{"d_model": 512, "n_kv_head": 8, "head_dim": 64, "vocab_size": 42396, "activation": "swiglu", "positions": "rope", "rope_fraction": 1.0, "tie_embeddings": true, "parallel_block": false, "init_std_o": 0.0339, "init_std_up": 0.0339, "init_std_down": 0.0, "lr": 0.00135, "lr_mult_down": 1.5, "seq_len": 1024}
Each number is 50 + 15 x the weight over the matrix's rms, rounded and kept within 0 to 99. Layers, rows and columns count from 0.

# layer 4 attention query, 512x512, rms 0.037, rows 479-506, columns 384-511
77 47 23 85 91 60 42 50 61 40 55 54 50 67 50 42 58 37 52 40 35 44 45 55 53 58 74 56 56 69 28 40 56 32 57 40 48 80 66 51 58 50 61 81 63 65 28 45 50 63 43 40 81 65 61 35 59 52 53 64 29 52 63 41 51 53 27 54 73 48 27 54 35 57 59 29 70 36 38 57 59 47 31 38 42 68 67 54 80 42 68 22 78 91 68 38 48 33 30 52 54 55 63 38 00 60 62 65 43 30 27 64 64 92 55 47 47 48 63 30 31 43 33 45 36 56 28 05
66 85 54 32 37 25 34 44 39 51 57 72 61 38 64 56 50 65 72 56 54 58 44 71 57 61 40 46 44 62 24 38 67 20 35 42 42 67 95 60 51 53 41 26 29 49 44 56 64 30 60 73 37 70 44 43 43 69 62 52 62 58 59 50 65 74 34 54 31 48 52 54 43 65 41 54 54 53 63 37 56 59 45 49 71 28 34 47 61 47 25 51 67 28 33 22 49 44 50 72 39 45 51 32 55 35 36 51 58 55 39 45 52 43 49 61 61 33 50 36 35 75 29 65 69 60 51 46
37 52 48 29 57 81 29 43 49 53 64 50 67 38 56 51 24 61 80 65 69 31 52 67 40 36 51 64 52 67 49 45 41 56 40 52 53 56 38 21 36 43 67 41 47 51 34 40 43 56 22 74 66 56 49 43 49 40 63 43 36 53 43 92 48 74 73 65 51 27 47 63 60 64 60 42 36 49 60 45 57 53 39 52 66 65 54 34 49 40 53 57 62 71 60 49 60 42 36 69 57 34 48 68 48 34 24 19 68 45 35 40 53 54 36 59 78 54 73 36 67 77 49 46 49 50 48 21
36 48 58 62 67 37 64 51 59 52 56 60 58 56 55 48 43 47 55 19 31 52 34 31 62 47 37 52 51 76 40 36 58 30 75 66 55 45 46 60 44 38 71 28 30 43 50 45 71 32 37 45 48 34 54 42 37 59 41 53 73 71 17 66 60 68 54 31 56 47 37 52 59 36 33 55 36 67 66 22 67 69 60 42 38 89 65 53 77 56 15 63 68 43 51 30 54 44 38 64 55 46 39 72 45 45 49 45 64 64 48 39 56 29 51 38 70 43 29 57 65 57 60 59 61 56 44 23
45 67 77 30 59 24 36 40 61 36 31 50 51 37 19 46 58 53 66 20 28 50 63 33 21 53 74 43 31 34 51 43 66 68 54 43 48 47 68 51 25 59 44 57 26 66 35 57 33 54 53 66 54 51 43 40 49 45 61 43 48 42 56 66 49 60 11 51 43 49 33 44 37 31 52 45 63 54 45 42 42 34 28 53 56 45 45 56 49 22 44 55 56 33 45 49 61 57 52 38 24 44 51 31 59 57 62 40 58 47 37 34 53 31 39 56 44 54 59 53 61 58 64 27 47 34 64 47
40 46 33 41 39 25 46 33 40 46 59 19 56 43 70 35 47 61 26 37 46 50 45 46 25 53 54 80 41 59 35 66 54 43 66 38 79 44 56 46 53 64 48 62 84 63 33 61 58 40 58 50 55 42 45 56 57 36 25 61 39 58 46 56 48 56 21 49 63 42 53 58 50 52 48 46 54 54 53 34 16 59 57 38 56 55 40 34 59 41 71 51 61 53 43 71 58 57 77 78 31 57 44 61 45 68 69 48 61 57 30 53 64 84 46 28 37 52 78 52 24 29 46 32 58 13 00 39
72 33 57 42 55 42 38 36 53 32 46 48 70 60 46 72 43 66 43 66 71 38 61 72 65 43 69 60 48 31 41 57 44 77 81 55 23 50 31 25 65 58 56 21 44 57 61 51 40 48 32 44 37 35 63 65 47 57 31 49 63 57 74 64 33 49 54 63 52 43 58 72 48 36 70 29 60 36 51 49 37 38 63 47 65 56 48 69 29 69 60 38 27 63 51 34 50 63 44 36 70 69 68 44 32 57 66 34 50 64 40 76 41 48 62 40 64 39 59 47 50 74 55 62 76 45 33 61
56 45 64 39 82 65 60 63 52 52 71 23 40 40 35 15 58 37 48 32 54 69 57 37 45 60 52 50 58 29 41 65 40 39 31 56 52 37 61 40 49 73 20 59 36 54 84 56 61 68 49 45 22 57 48 32 56 27 47 59 50 38 60 27 40 44 32 41 48 42 44 58 48 26 35 36 60 47 48 53 72 42 42 30 57 45 70 75 71 53 37 73 36 60 81 22 42 81 42 24 85 08 51 62 34 58 65 55 57 65 43 33 48 46 32 51 57 82 59 41 58 33 64 48 26 16 46 83
71 57 57 60 52 58 46 64 67 51 62 63 54 74 41 45 36 28 46 59 40 64 56 62 76 33 34 61 35 60 40 69 39 57 30 74 59 21 59 63 64 72 48 47 36 59 48 43 47 51 59 74 51 38 58 43 43 40 35 64 28 54 59 28 38 34 38 38 66 45 41 44 73 56 53 36 70 58 47 36 09 50 50 48 53 43 60 52 88 68 62 54 46 45 61 24 51 24 26 56 47 67 73 67 74 37 70 33 56 59 35 48 52 54 48 52 55 27 30 44 44 53 34 67 41 59 37 10
56 45 60 40 77 44 36 21 36 58 52 37 48 45 37 16 47 56 51 30 59 45 77 32 52 51 15 71 71 60 57 40 24 41 55 55 34 34 57 16 49 71 47 34 34 50 54 61 96 69 57 37 89 35 93 71 64 29 58 64 84 52 60 44 40 49 41 49 58 16 02 73 27 28 33 41 51 43 20 26 85 32 46 22 70 39 42 44 41 40 69 73 60 39 53 57 50 70 51 59 61 53 41 55 51 56 61 50 61 37 84 37 46 34 36 50 38 39 43 56 40 29 39 52 84 63 48 68
53 57 48 44 61 72 63 41 51 05 51 83 57 53 55 59 06 45 58 62 38 65 44 54 66 26 38 43 83 63 35 20 63 66 79 56 55 45 50 42 70 48 62 63 61 57 65 56 61 47 29 51 35 18 68 63 54 64 43 52 67 65 52 45 59 50 41 60 54 21 39 49 45 52 22 51 35 49 54 51 49 41 51 36 46 59 87 49 57 54 50 54 53 41 46 56 60 56 45 48 30 58 82 47 36 56 27 48 36 48 63 47 61 67 68 38 52 34 63 20 62 42 45 52 38 35 48 48
42 67 62 47 56 61 72 80 43 30 42 40 39 44 43 48 52 71 70 57 45 51 46 58 28 55 69 45 44 68 63 31 60 54 62 70 44 52 58 43 89 16 63 37 44 42 52 47 32 66 30 54 10 30 54 59 47 43 51 29 31 34 63 52 55 63 58 59 35 70 51 53 65 43 58 48 57 18 51 60 24 31 31 36 32 43 52 48 13 49 60 36 37 37 86 60 56 54 38 48 24 56 45 49 59 44 59 47 67 29 16 68 53 65 49 45 47 42 66 53 45 56 64 60 28 54 54 40
22 64 55 60 34 16 54 48 26 61 54 42 40 49 26 36 46 43 63 64 48 36 44 39 57 33 67 18 83 64 59 58 47 33 40 40 31 49 33 39 82 44 53 40 45 42 71 65 63 75 71 34 79 59 43 69 45 50 65 45 53 88 41 43 41 24 78 47 33 47 69 52 54 51 60 61 23 65 33 53 67 68 51 67 47 46 22 57 42 38 56 42 46 60 50 42 54 39 42 56 26 28 54 73 49 53 47 51 35 47 64 43 37 45 37 44 39 75 38 54 46 38 65 62 32 58 71 71
49 46 55 62 41 81 38 53 81 82 49 48 59 77 43 55 45 56 50 72 51 72 56 55 59 69 30 33 53 36 36 54 58 51 56 42 38 02 48 55 53 59 29 65 32 44 40 45 63 36 50 54 66 51 46 46 54 21 53 63 59 48 41 22 45 53 43 59 26 55 55 35 35 38 54 31 72 51 61 39 70 54 46 25 61 61 36 43 50 39 62 51 30 49 48 35 67 54 70 55 40 53 71 39 51 40 59 39 39 67 31 48 46 50 56 48 27 47 56 42 47 70 48 55 65 40 71 53
60 53 45 49 18 64 64 28 65 69 42 45 54 52 60 36 35 67 59 58 78 38 43 45 69 58 32 58 52 49 42 34 24 35 25 44 44 71 55 34 18 67 64 46 82 37 50 60 19 29 59 45 12 38 22 35 56 35 51 69 49 39 36 62 63 37 56 43 46 54 43 55 60 48 58 80 50 63 49 44 35 44 30 76 39 55 36 30 31 27 46 70 30 46 29 66 39 31 42 19 28 47 23 61 38 37 61 40 66 44 62 35 26 70 42 53 33 49 47 66 44 53 36 49 81 65 47 50
16 57 80 72 78 31 68 63 44 65 52 41 30 71 46 41 54 52 74 41 47 43 61 39 45 63 49 18 48 14 74 43 54 57 27 47 48 45 30 43 35 59 43 53 55 51 46 79 62 78 52 50 60 70 58 42 50 22 73 46 70 56 59 43 37 59 48 49 35 60 50 76 36 42 36 21 60 41 34 42 75 52 52 52 31 51 37 69 45 35 40 77 45 44 71 63 49 69 41 36 41 33 47 41 38 39 70 74 60 57 60 51 47 62 42 46 48 65 34 36 53 39 63 15 87 67 49 59
19 48 18 48 59 25 20 35 35 51 59 68 53 37 44 41 71 66 62 20 71 39 49 45 47 44 60 62 74 65 34 50 38 46 28 31 26 68 39 62 55 31 75 18 62 53 35 82 49 57 40 19 35 33 49 54 49 58 69 52 82 57 57 61 39 69 30 49 72 66 72 60 37 44 50 27 50 48 66 31 56 37 61 59 31 65 52 36 21 29 51 20 47 43 63 21 46 13 27 51 18 48 50 77 58 44 34 39 45 50 50 35 46 02 64 45 67 66 78 62 42 47 33 60 47 65 41 64
59 60 74 38 76 63 44 37 49 60 43 25 64 68 41 53 43 64 22 57 44 35 40 43 40 41 37 31 60 70 58 45 46 64 52 24 75 47 72 63 29 59 64 42 72 61 68 30 25 43 47 60 64 47 17 44 57 33 52 48 34 64 59 25 45 54 25 43 10 46 32 27 33 10 52 29 58 53 38 61 59 52 31 45 64 28 50 48 49 60 59 32 53 72 61 98 35 45 45 56 57 59 32 64 35 22 62 76 71 69 52 54 54 41 45 66 47 66 41 48 44 76 49 68 52 63 48 69
72 26 25 73 51 58 53 60 81 32 48 40 79 45 46 47 66 39 33 56 36 61 46 75 48 79 47 57 47 23 31 33 64 46 49 57 54 31 81 37 52 30 52 40 41 35 41 34 27 59 51 58 42 61 38 36 56 33 30 56 34 41 51 40 43 38 52 62 67 66 52 55 55 48 56 43 72 52 73 40 47 59 37 59 54 51 44 37 44 52 48 38 46 23 53 54 39 61 63 51 53 25 44 64 59 42 80 35 49 67 04 34 65 59 24 33 77 34 30 70 31 43 61 71 47 30 57 62
71 43 54 70 62 41 33 59 47 29 34 58 51 42 49 39 57 46 52 35 28 40 64 27 57 57 77 70 61 33 41 04 60 38 74 83 52 48 65 63 65 36 54 46 59 40 54 55 43 69 63 38 45 70 41 58 00 84 68 61 46 50 49 61 54 62 41 33 76 73 36 47 47 60 37 52 45 56 59 60 46 41 66 70 42 36 45 55 46 50 62 52 67 33 63 74 55 56 46 68 32 63 65 53 62 59 44 63 47 48 49 32 17 61 66 74 66 50 34 43 49 46 47 39 41 57 45 42
58 37 61 44 47 43 35 37 38 23 54 53 48 50 41 54 44 47 51 52 44 33 46 62 35 29 68 16 45 51 46 46 48 39 58 55 30 60 74 42 43 59 70 27 43 57 41 39 39 66 79 45 65 82 52 63 34 61 61 51 99 49 46 51 33 46 55 40 40 52 70 50 36 12 52 23 43 56 38 51 76 35 37 33 51 54 23 40 40 57 43 76 66 29 13 58 53 62 79 47 35 23 17 68 66 43 49 49 65 56 38 52 43 56 66 44 59 56 59 52 73 59 67 33 60 48 50 57
75 63 33 32 63 39 48 36 40 68 48 37 53 52 35 88 07 39 38 42 54 77 47 46 72 54 59 61 37 57 49 57 54 57 55 25 46 40 61 62 50 53 58 33 46 61 62 43 74 55 55 03 62 47 70 38 51 52 46 56 47 31 34 56 49 58 28 36 39 25 22 73 58 42 45 11 57 22 78 49 55 68 39 18 30 65 41 40 39 46 51 19 24 47 35 47 60 37 52 45 82 54 40 38 25 34 38 61 68 73 62 45 52 42 48 44 04 49 59 71 64 55 39 02 55 64 48 64
46 59 35 34 62 31 41 27 32 57 73 05 60 45 57 36 57 31 44 19 39 34 38 23 66 60 26 36 39 67 63 48 35 36 27 39 50 63 42 57 51 50 48 66 45 59 40 60 51 69 46 22 33 23 38 29 97 63 47 50 45 42 48 47 71 61 33 44 34 67 75 69 34 49 50 53 33 73 76 53 44 47 28 67 55 38 32 65 45 38 69 23 42 66 58 80 57 44 43 69 43 58 49 43 44 75 56 69 26 49 37 57 27 60 55 44 12 37 41 79 53 32 61 26 63 48 86 58
73 70 34 35 56 44 39 44 38 53 47 22 63 62 56 70 35 49 51 58 80 51 54 90 49 57 35 20 28 44 48 58 26 51 56 26 67 25 35 49 57 52 45 68 57 53 38 58 24 54 69 71 65 74 24 39 63 45 34 40 33 47 26 21 31 59 55 27 43 10 49 17 41 37 45 36 74 44 41 46 37 58 45 38 59 46 45 65 84 46 49 49 50 34 36 47 40 60 40 37 58 53 67 46 21 20 73 41 59 66 39 69 43 02 52 53 54 47 75 62 59 44 46 32 42 34 46 47
50 57 71 26 66 57 52 68 75 71 43 65 35 11 64 32 34 46 33 55 36 74 50 73 18 10 48 48 56 57 42 59 20 99 62 41 37 57 63 43 62 28 48 32 55 43 66 51 72 36 59 68 42 49 38 60 46 40 58 56 49 67 25 53 42 68 48 52 66 64 59 51 40 60 42 27 38 65 53 48 89 36 17 46 54 62 24 39 40 32 88 66 56 52 62 26 27 58 63 73 67 49 41 99 34 73 48 58 69 61 64 12 37 30 64 49 67 56 84 57 41 59 20 26 49 94 27 64
45 31 51 42 64 71 38 41 38 84 33 56 32 31 58 32 27 34 45 23 21 35 33 57 64 77 55 47 52 43 57 56 57 46 43 73 44 58 25 47 48 61 42 49 56 61 35 75 52 40 33 79 21 38 54 26 40 31 55 50 45 52 42 78 67 32 55 37 65 32 61 27 39 87 34 66 40 30 87 45 24 46 48 40 42 35 69 36 81 15 32 68 82 71 66 53 16 37 69 80 60 31 16 42 21 67 64 52 59 39 50 69 60 37 74 77 42 74 56 57 53 34 31 52 51 54 30 55
44 63 53 66 54 20 49 22 22 64 64 65 54 37 52 42 49 34 66 46 59 71 44 57 58 45 37 51 70 47 42 38 64 39 53 65 14 56 22 42 76 52 66 30 67 59 79 73 42 61 23 15 37 53 57 37 53 47 55 52 39 59 56 77 48 67 85 57 70 47 65 67 43 55 49 49 41 51 22 23 31 35 41 77 49 55 37 67 45 38 56 34 38 53 48 51 09 71 51 51 69 57 54 57 37 51 44 53 35 81 73 59 39 37 49 44 49 61 42 55 40 78 65 51 50 73 54 67
49 38 84 59 96 58 74 55 50 33 42 99 56 69 62 31 82 50 48 27 41 69 45 58 51 79 95 63 63 56 59 66 37 58 61 42 64 59 65 63 63 52 57 63 47 62 61 27 35 75 53 38 20 68 50 24 15 67 55 19 44 46 32 47 94 69 30 74 48 48 32 74 46 66 63 73 81 58 63 54 43 33 49 37 54 30 55 56 48 43 53 62 47 54 68 43 11 50 21 80 24 46 61 40 47 70 24 61 38 40 66 58 55 58 49 67 52 42 64 61 42 34 37 27 60 83 45 42
# layer 4 attention key, 512x512, rms 0.037, rows 479-505, columns 384-511
41 54 42 58 37 71 56 63 26 48 34 54 58 48 21 47 47 55 50 52 62 61 92 49 32 41 37 68 45 47 59 77 24 47 48 42 40 73 58 63 54 46 47 43 40 43 46 63 24 44 68 78 29 86 45 70 57 37 63 40 53 49 50 66 43 77 54 37 40 43 54 66 50 58 57 45 52 27 99 63 69 59 40 45 65 45 22 60 47 64 33 50 41 42 38 62 57 33 54 69 11 41 70 36 42 61 67 42 70 63 67 49 55 41 71 50 32 50 67 71 69 45 53 19 68 40 55 72
43 36 40 63 27 73 39 52 54 53 41 52 51 45 71 56 24 41 36 41 45 39 66 22 54 67 47 31 38 61 49 41 75 51 52 45 65 55 49 41 44 51 63 47 52 61 29 46 56 66 51 50 41 36 34 59 45 69 44 34 57 51 51 47 40 60 53 58 56 52 61 43 30 29 62 51 29 53 52 44 40 39 45 35 29 62 55 44 46 68 73 58 38 65 52 48 55 68 33 47 42 38 37 63 42 66 51 56 39 34 34 37 37 26 31 56 37 42 35 46 40 48 51 52 41 46 67 65
50 50 48 47 55 47 50 84 40 46 45 64 32 62 51 68 56 71 37 60 72 66 60 63 55 71 48 61 38 43 39 67 61 70 28 40 55 41 45 41 42 40 49 54 50 44 74 54 62 58 58 49 55 46 70 54 36 56 43 46 49 55 58 47 25 49 47 39 53 55 50 30 64 25 54 43 53 55 13 23 37 46 51 35 44 44 60 21 56 53 74 37 48 35 30 83 41 59 33 53 63 44 51 61 59 44 54 62 53 53 61 42 48 52 43 45 30 57 34 44 39 35 51 64 45 32 34 54
48 44 38 42 34 48 27 30 71 33 42 59 36 38 30 52 19 56 39 48 39 43 48 39 28 54 31 45 82 48 46 59 48 69 41 42 55 60 32 43 46 51 68 54 55 48 31 72 59 40 43 24 44 55 30 48 50 68 55 61 59 43 54 43 44 69 51 54 40 83 58 73 45 56 53 45 78 61 50 70 58 44 30 24 36 56 39 38 44 50 77 58 42 97 29 60 38 48 54 64 45 48 35 87 62 42 34 39 46 50 40 44 54 44 40 36 39 27 49 34 44 51 48 64 75 49 52 44
58 38 49 36 53 27 57 49 49 46 50 62 42 77 50 67 49 52 54 66 61 44 58 47 19 65 71 61 60 33 75 61 66 45 63 35 66 55 49 59 65 58 62 56 59 42 63 38 55 44 61 34 36 25 35 47 56 89 42 42 54 45 50 64 75 46 71 45 28 62 37 59 60 51 47 56 56 49 54 56 69 54 63 33 68 38 86 64 47 87 72 47 80 92 71 67 73 56 61 70 39 52 49 58 57 45 39 56 54 54 47 58 34 43 73 45 64 56 46 62 41 57 42 60 20 49 46 56
41 37 54 45 55 43 59 76 48 30 77 76 30 51 31 55 82 60 42 61 80 33 43 49 49 45 65 62 36 44 86 43 54 44 51 42 26 66 30 56 73 41 48 49 37 44 49 50 33 49 63 60 60 58 43 52 54 41 51 76 47 38 78 58 37 63 48 57 60 67 33 39 48 33 68 48 30 76 81 51 59 74 37 53 48 13 40 61 38 55 45 66 42 29 74 51 19 52 28 34 50 71 28 54 33 50 62 41 75 45 48 50 41 67 25 69 50 77 59 36 34 58 57 45 59 45 73 48
17 52 39 60 41 61 60 65 60 64 67 61 50 45 67 52 41 32 50 61 61 55 42 55 54 41 45 17 51 28 47 42 31 41 41 71 54 66 70 41 37 39 72 50 43 75 46 51 65 44 52 55 46 60 38 47 43 23 46 37 61 43 42 34 48 73 30 49 48 45 81 32 43 30 67 47 53 45 68 62 46 53 48 38 41 62 36 62 34 75 38 48 32 32 51 88 50 55 53 44 65 55 54 46 53 55 47 61 34 41 36 51 63 44 40 55 38 56 59 60 44 48 69 21 69 54 65 56
64 54 24 43 23 25 68 48 54 41 33 34 44 58 28 77 81 52 35 24 45 55 66 47 19 47 53 52 52 36 58 36 65 38 23 53 36 69 26 59 68 31 34 24 68 46 68 61 41 60 52 12 52 37 27 64 44 55 28 55 69 30 28 57 63 29 34 33 39 47 69 58 43 58 68 62 36 25 54 23 69 33 32 76 49 37 40 43 44 44 67 55 38 42 50 47 59 49 54 74 62 44 62 58 51 61 60 55 41 47 77 47 51 64 52 29 51 43 51 59 69 51 59 58 25 33 40 58
36 24 40 43 48 43 39 40 51 39 52 29 22 61 35 53 67 54 40 53 45 58 47 57 82 49 53 49 50 24 67 40 52 40 58 51 50 76 27 31 59 48 65 43 39 62 46 54 32 56 41 40 50 41 33 63 49 67 27 43 51 36 51 34 53 73 40 54 62 44 42 15 39 48 63 68 58 64 60 50 79 44 28 41 34 62 25 41 84 65 28 52 20 40 34 51 28 53 43 71 48 40 68 99 53 58 48 42 54 65 61 42 54 63 58 53 37 69 61 52 34 84 47 85 58 47 54 39
27 54 40 57 54 56 43 56 60 24 66 51 52 65 39 39 54 53 25 40 37 60 70 62 53 56 57 71 48 59 43 34 66 37 40 26 61 56 50 00 50 82 46 33 59 26 74 56 50 50 37 75 50 56 50 48 62 54 44 48 72 48 51 54 45 26 63 39 71 34 27 59 71 52 34 98 57 45 61 55 35 66 60 49 59 47 56 41 61 66 19 26 47 43 69 07 29 36 24 35 10 69 52 42 42 35 47 41 63 67 43 51 66 50 35 67 45 58 64 25 42 68 25 64 39 39 49 32
27 50 32 38 56 50 70 49 26 38 55 49 34 66 42 58 44 55 40 37 38 48 26 71 69 46 47 47 62 56 60 42 78 52 42 47 31 60 58 53 53 70 41 51 49 50 53 51 31 58 41 18 52 52 65 47 59 58 42 53 37 63 57 50 49 51 60 52 34 17 64 41 57 56 63 73 52 60 43 37 64 63 51 40 44 33 50 59 54 53 61 74 49 54 70 59 40 55 43 36 50 65 53 52 76 52 56 51 57 43 60 64 38 52 56 42 51 36 57 41 72 62 27 53 71 75 44 57
50 80 61 61 54 49 40 69 68 42 50 50 63 58 54 23 68 41 69 41 37 43 26 35 68 51 49 72 71 47 58 41 62 79 57 78 72 46 49 50 62 69 85 61 72 78 50 67 19 47 66 31 58 65 34 74 44 72 46 60 47 60 75 73 56 67 42 49 64 41 64 44 34 45 52 51 62 40 35 36 63 37 54 39 61 52 74 40 42 46 66 64 46 75 27 27 61 50 88 38 63 71 67 25 46 67 30 37 33 46 60 39 41 75 41 42 77 65 66 50 42 44 46 81 59 66 21 55
58 36 40 54 31 50 31 47 68 41 40 68 63 56 45 44 78 44 40 57 65 61 72 38 45 56 19 67 60 34 40 59 16 71 49 45 04 29 49 56 48 62 46 56 64 32 66 62 62 54 73 74 66 29 57 54 39 49 38 46 21 77 34 51 60 37 28 45 32 54 42 40 36 60 49 43 61 32 44 40 55 37 52 58 54 35 59 45 40 32 51 36 62 67 45 65 26 50 43 61 66 56 54 24 45 35 39 67 41 38 43 38 56 60 53 42 56 50 43 80 50 32 34 33 30 19 55 56
28 56 31 65 62 44 53 59 40 48 38 51 56 45 61 65 31 39 74 56 24 41 59 26 54 69 52 51 57 23 52 44 50 60 48 29 44 70 44 48 24 50 42 35 48 77 59 68 30 70 49 46 47 38 15 60 69 60 24 41 34 42 34 34 60 62 69 68 49 17 34 27 79 14 65 54 61 41 65 83 47 67 76 36 44 27 45 49 63 65 76 61 71 66 39 28 41 45 63 51 74 34 62 73 47 56 44 63 66 65 75 63 41 35 60 57 31 42 35 50 55 54 32 60 40 43 66 51
54 64 44 70 41 43 45 42 63 43 64 46 73 36 76 56 48 68 56 62 41 41 62 56 11 49 50 34 31 69 32 50 48 43 49 42 65 54 81 36 62 40 21 52 65 54 55 44 60 30 46 72 93 52 17 52 80 64 56 31 37 72 64 46 55 72 48 52 39 50 41 73 80 52 54 64 54 52 68 38 43 58 49 34 64 60 30 44 26 52 42 51 87 49 23 53 62 42 62 53 31 57 44 51 84 64 38 71 58 57 28 19 90 38 31 41 71 31 38 54 50 15 36 30 47 61 60 36
51 55 29 25 71 56 49 48 53 58 45 11 61 44 22 41 50 45 65 71 52 58 59 45 39 33 40 39 51 54 59 65 61 37 57 60 71 69 67 44 47 62 32 73 47 40 58 41 56 61 44 85 68 44 43 26 55 61 65 27 40 60 55 57 58 28 33 28 59 51 24 51 60 52 68 19 66 56 60 49 30 59 60 49 43 75 50 36 35 43 64 44 67 69 57 54 46 43 37 49 27 41 72 26 41 58 65 63 38 46 26 35 56 35 37 42 38 40 51 28 40 65 80 39 35 53 60 53
76 51 69 69 44 58 68 30 55 57 52 74 58 53 53 53 56 58 55 61 64 52 85 37 78 63 36 56 66 55 42 49 42 42 68 48 53 42 52 64 60 37 47 47 34 38 60 77 43 54 40 48 62 72 34 39 60 49 57 47 32 59 74 59 48 36 47 46 35 39 59 37 43 66 59 50 54 56 41 64 49 52 32 30 49 51 44 38 62 65 49 49 56 59 72 43 66 64 56 48 57 56 31 90 55 50 44 76 50 35 62 53 68 44 48 64 50 46 35 49 52 39 76 51 23 48 70 57
76 63 73 64 41 39 57 46 57 40 56 60 55 46 68 39 57 53 61 66 52 35 81 45 68 65 52 51 30 52 32 74 49 44 50 53 75 40 41 56 57 67 40 49 73 29 51 44 61 50 83 79 40 56 48 30 61 51 34 48 63 48 47 72 40 35 58 20 43 56 67 41 30 58 49 25 45 55 29 66 46 69 43 42 52 55 56 32 43 11 57 35 61 62 69 63 64 57 52 30 59 53 53 43 51 61 48 86 42 54 45 65 58 52 75 44 69 26 57 40 42 41 46 69 60 36 56 55
30 45 41 74 62 65 41 17 48 21 56 46 25 30 51 58 60 53 37 73 53 69 63 89 51 41 58 45 25 39 51 43 50 61 85 62 63 69 61 58 12 68 50 52 37 42 58 56 59 42 43 42 24 47 70 48 64 26 82 39 56 32 40 78 64 50 28 82 19 23 62 18 37 27 37 44 39 69 37 15 57 48 27 35 56 63 58 59 45 46 57 65 39 57 55 71 32 62 56 17 50 27 51 71 11 62 61 64 87 66 80 35 63 56 57 25 43 61 58 56 54 75 31 60 68 46 52 45
70 39 48 20 62 44 48 32 66 46 31 56 48 63 54 17 54 43 50 81 76 65 75 47 66 66 60 51 53 63 57 24 32 23 42 48 59 37 52 55 45 69 56 45 42 11 44 62 93 36 45 54 70 23 56 52 48 78 64 16 30 52 33 22 45 36 53 43 43 99 54 78 51 99 29 23 44 50 48 31 33 50 49 81 43 59 39 58 54 59 51 44 57 67 36 26 51 44 51 64 36 32 65 65 51 29 80 42 50 45 33 68 48 56 38 21 66 30 14 60 43 55 68 47 38 61 44 70
72 42 46 70 46 47 61 40 87 83 40 51 33 57 32 70 23 59 45 39 59 80 22 81 53 73 34 59 72 54 57 51 58 50 58 28 51 67 63 63 96 37 68 63 45 26 50 50 54 30 28 37 29 58 24 66 40 56 49 24 42 28 51 60 43 52 52 32 43 32 61 60 60 59 58 67 60 51 60 48 56 47 62 49 64 39 29 40 48 66 21 46 48 66 19 57 37 38 45 38 61 47 50 66 80 68 43 38 56 46 73 60 67 80 41 47 48 42 32 57 67 70 77 66 59 53 58 47
38 42 30 49 45 52 40 63 37 26 46 59 55 64 34 46 68 35 64 39 71 46 37 16 21 45 86 62 43 57 72 39 75 77 63 43 58 54 29 33 30 52 40 38 47 59 60 45 60 42 41 64 72 38 44 52 42 58 75 47 53 41 63 53 52 38 57 49 44 51 63 78 51 57 48 44 56 64 10 78 74 40 44 44 57 82 43 62 38 12 67 50 55 43 51 52 67 39 41 42 23 37 32 58 47 23 37 42 66 52 39 69 50 36 49 44 45 57 53 63 54 69 57 37 35 57 60 59
54 73 50 44 63 62 43 37 47 47 50 53 38 44 46 35 41 67 40 74 35 52 40 43 42 49 40 71 56 41 51 38 40 64 44 70 68 39 71 59 71 49 39 40 52 35 51 57 35 44 58 62 30 37 32 49 50 79 56 51 43 54 50 49 52 55 47 59 32 45 64 48 69 49 45 39 66 62 42 60 63 50 57 51 43 34 58 49 70 52 60 47 48 62 39 39 60 48 57 53 60 36 47 65 61 55 31 51 56 56 59 52 46 38 56 37 43 35 57 26 62 78 47 69 39 39 47 52
38 59 69 38 57 70 19 33 49 38 63 54 34 37 57 47 57 37 63 48 01 48 46 66 56 59 50 53 65 35 33 45 82 24 47 66 61 47 47 48 41 43 57 36 50 57 51 45 20 52 31 48 40 65 38 55 68 42 40 52 23 39 55 38 30 73 48 65 19 40 47 68 58 47 36 60 45 53 50 58 46 47 55 17 33 59 33 99 44 72 69 51 35 66 90 78 45 43 68 44 49 75 51 47 55 56 59 54 46 59 63 50 67 53 50 51 42 38 70 75 43 60 71 63 72 47 47 53
14 24 33 53 41 71 32 65 52 66 39 60 49 44 74 41 37 46 29 58 56 11 13 59 51 32 55 49 50 60 61 37 59 40 63 65 58 31 75 64 54 50 52 52 52 44 45 48 67 35 64 60 57 53 21 39 40 53 42 49 68 51 43 26 68 72 44 70 56 62 44 47 30 59 53 61 34 71 21 27 43 17 38 59 44 39 31 52 65 62 45 55 56 48 11 56 73 58 58 53 29 78 20 54 47 57 35 58 21 49 34 57 55 24 97 41 63 24 50 73 54 35 54 66 53 55 25 31
41 75 67 35 41 43 52 53 37 36 71 40 51 34 59 51 62 47 83 30 57 35 26 22 38 72 38 50 62 75 41 60 61 40 35 39 42 63 92 47 25 34 40 47 20 57 61 48 46 63 51 65 63 51 65 74 47 59 54 77 27 50 62 63 45 54 42 30 68 67 25 59 51 42 82 36 38 23 85 44 43 65 59 62 38 58 59 59 71 57 43 71 51 61 66 35 45 27 48 67 62 50 47 70 49 45 65 27 79 51 58 39 54 22 32 58 62 71 38 60 51 37 38 66 63 82 43 62
46 74 59 45 53 28 77 41 21 60 42 44 38 64 51 62 51 30 35 37 38 71 24 87 63 39 38 31 52 35 63 82 51 62 68 61 55 45 45 35 38 69 36 63 24 61 24 26 89 61 27 42 80 59 62 41 36 68 78 45 60 67 28 50 55 57 82 56 80 99 03 51 40 52 32 46 46 35 20 77 27 48 79 73 70 40 44 65 67 50 42 00 16 45 56 74 52 63 76 25 61 28 34 46 66 58 63 76 62 36 64 53 50 41 47 61 28 51 52 50 48 38 72 48 49 69 37 42